Weights of a small GPT-style language model, trained from scratch on English Wikipedia.
Training: a variant of Muon for these matrices, 756M tokens, 5767 steps.
Each number is 200 + 30 x the weight over its row's rms, rounded and kept within 0 to 999. Layers, rows and columns count from 0. The size before them is the row's rms in percent of the matrix's.

# layer 3 attention query, 384x384, rms 0.108, rows 0-14, columns 288-383
126,197,191,179,178,229,236,176,158,214,228,249,211,198,200,230,183,140,173,188,184,228,234,190,184,150,229,173,217,256,198,203,209,294,186,181,178,246,162,176,156,200,191,201,190,198,177,245,209,189,167,160,188,186,147,230,198,183,193,192,192,141,184,227,188,201,224,198,205,246,211,206,168,176,212,204,208,171,234,220,203,229,227,200,200,203,203,234,132,185,197,230,219,265,190,229,194
121,211,211,238,182,190,214,172,222,171,201,218,166,226,165,249,177,161,197,208,188,177,209,221,224,213,235,236,204,194,202,192,220,204,161,199,257,216,218,201,217,219,232,216,197,220,209,286,178,182,179,175,205,173,193,181,178,192,211,214,241,145,235,84,203,191,190,196,183,157,187,249,187,226,159,228,174,197,200,208,213,207,211,172,199,209,227,210,226,260,151,158,173,216,268,215,175
124,175,167,210,177,226,178,159,224,182,241,185,197,182,212,192,208,189,171,149,212,158,201,195,206,231,228,185,242,168,219,159,195,217,150,153,198,215,283,163,205,187,233,215,230,126,186,191,201,226,151,227,187,209,194,172,198,214,186,170,195,188,217,172,210,222,164,248,125,159,195,203,160,217,168,186,174,178,243,164,228,178,235,167,154,194,206,243,175,187,203,157,233,187,203,173,177
125,216,231,189,146,207,242,265,222,201,239,172,183,220,174,244,216,228,184,218,263,204,259,228,249,177,187,169,199,176,238,206,231,202,263,171,181,186,173,169,211,193,238,197,173,156,228,171,212,202,190,211,188,229,232,184,217,163,175,148,244,197,158,191,236,193,244,194,193,193,198,169,235,206,194,171,182,196,239,158,165,206,212,203,161,187,165,185,199,211,221,220,133,214,164,216,211
119,199,185,96,184,182,242,152,159,220,167,204,230,218,172,233,148,213,245,209,202,138,188,171,185,189,166,163,161,208,228,177,180,184,175,189,121,198,215,208,149,132,194,196,220,224,194,242,170,236,194,181,167,217,193,210,182,161,179,194,198,169,191,191,216,174,239,211,179,176,235,275,210,198,210,136,174,229,173,216,171,200,228,192,198,277,194,166,189,209,153,231,209,195,213,207,195
122,182,182,147,240,241,233,140,193,196,209,201,231,191,192,174,199,216,170,196,196,247,280,180,240,180,207,229,191,163,201,233,202,241,209,156,234,172,209,208,207,194,249,252,189,195,221,179,213,223,168,209,185,186,203,233,181,160,247,183,153,199,175,196,246,185,189,175,215,172,164,158,228,203,190,221,230,211,201,241,206,199,208,195,205,260,221,102,220,230,213,191,171,163,210,215,213
124,217,161,257,181,204,213,147,151,129,232,158,223,208,195,190,207,188,202,212,205,224,193,175,255,219,196,182,193,163,205,176,170,185,195,219,198,178,222,257,166,215,197,198,222,195,185,180,218,229,190,216,241,183,200,180,239,189,170,169,156,210,205,225,179,156,230,224,193,197,210,230,247,178,179,232,177,197,120,207,188,229,199,177,209,179,178,182,203,217,173,219,219,181,176,234,197
126,185,220,189,220,218,116,213,257,237,203,177,248,146,207,171,192,235,154,150,202,210,191,165,194,180,207,220,214,184,207,193,195,182,234,169,153,197,184,200,229,191,214,168,146,198,255,199,150,174,161,192,196,218,193,193,191,231,232,182,203,214,242,191,166,250,187,218,142,166,233,221,218,215,126,203,225,172,189,182,183,180,217,178,181,180,188,185,164,233,214,233,179,194,142,227,183
120,200,171,206,216,211,140,163,207,178,219,235,205,161,156,192,183,221,194,217,201,193,244,167,194,203,187,210,172,186,169,235,199,179,223,200,176,147,190,185,198,189,203,235,212,187,231,181,171,201,230,191,288,226,133,125,245,217,209,155,170,158,196,224,168,198,215,195,226,251,207,165,244,213,198,157,253,196,170,236,172,196,159,223,180,234,156,238,168,197,212,196,208,217,218,197,211
122,198,118,170,213,187,250,190,206,162,151,193,201,168,189,214,163,253,250,158,244,184,199,186,193,203,155,166,200,193,214,238,210,129,170,153,151,220,194,245,198,177,199,220,189,223,205,236,192,197,202,199,194,205,164,206,197,237,203,195,199,145,249,181,194,240,188,222,220,175,189,220,188,210,201,191,205,202,190,152,233,249,219,254,178,189,177,208,237,151,238,182,195,222,217,170,181
125,198,164,204,170,186,234,209,202,200,168,213,133,206,236,246,220,239,206,218,257,241,175,204,206,184,271,164,182,186,268,154,220,191,168,193,181,212,210,151,228,208,159,196,212,203,179,193,229,166,213,208,229,196,180,165,179,232,206,211,213,205,209,180,123,214,214,205,207,137,217,250,167,138,196,161,183,206,167,173,168,196,217,213,203,175,205,233,207,283,161,220,234,233,213,174,201
125,199,192,243,191,120,184,206,188,225,241,199,182,203,216,250,232,232,186,219,227,208,203,201,195,144,264,230,267,205,216,215,208,232,191,205,234,209,181,161,190,206,245,247,176,173,202,187,208,231,197,184,227,200,234,204,163,201,188,213,253,193,224,226,167,184,252,188,180,164,172,224,249,256,196,208,200,215,257,153,181,233,208,195,160,206,190,187,184,135,250,214,205,154,219,197,163
126,191,124,148,225,227,179,169,252,222,172,190,183,207,234,173,188,195,216,200,269,186,203,226,161,224,161,189,266,176,222,254,182,203,158,166,205,221,197,221,199,228,217,179,227,160,212,215,170,215,218,176,190,186,202,186,190,194,149,214,178,147,234,219,218,250,197,203,159,207,180,183,193,225,162,185,266,178,225,178,168,176,210,262,134,202,192,162,247,200,203,247,218,201,147,197,227
126,218,214,214,191,194,175,115,170,222,175,178,222,208,150,146,169,169,224,170,172,206,203,184,266,214,147,202,204,226,198,221,162,180,190,196,233,199,213,187,177,207,188,282,194,207,244,178,187,219,204,182,154,193,182,196,178,192,191,196,168,144,182,214,178,187,183,198,176,207,225,175,227,248,247,196,248,209,217,168,202,171,170,214,201,219,185,188,242,155,172,237,206,235,218,160,203
126,190,192,216,205,162,207,209,180,183,165,156,218,182,197,184,204,191,197,259,178,206,193,187,215,155,209,210,183,184,189,186,217,231,214,220,173,172,150,221,230,232,179,183,235,123,224,187,208,201,191,196,265,186,254,252,217,224,219,229,196,222,204,225,208,142,219,219,191,233,247,173,214,244,181,225,218,231,183,216,138,191,209,192,190,203,246,164,173,169,153,184,234,204,208,240,196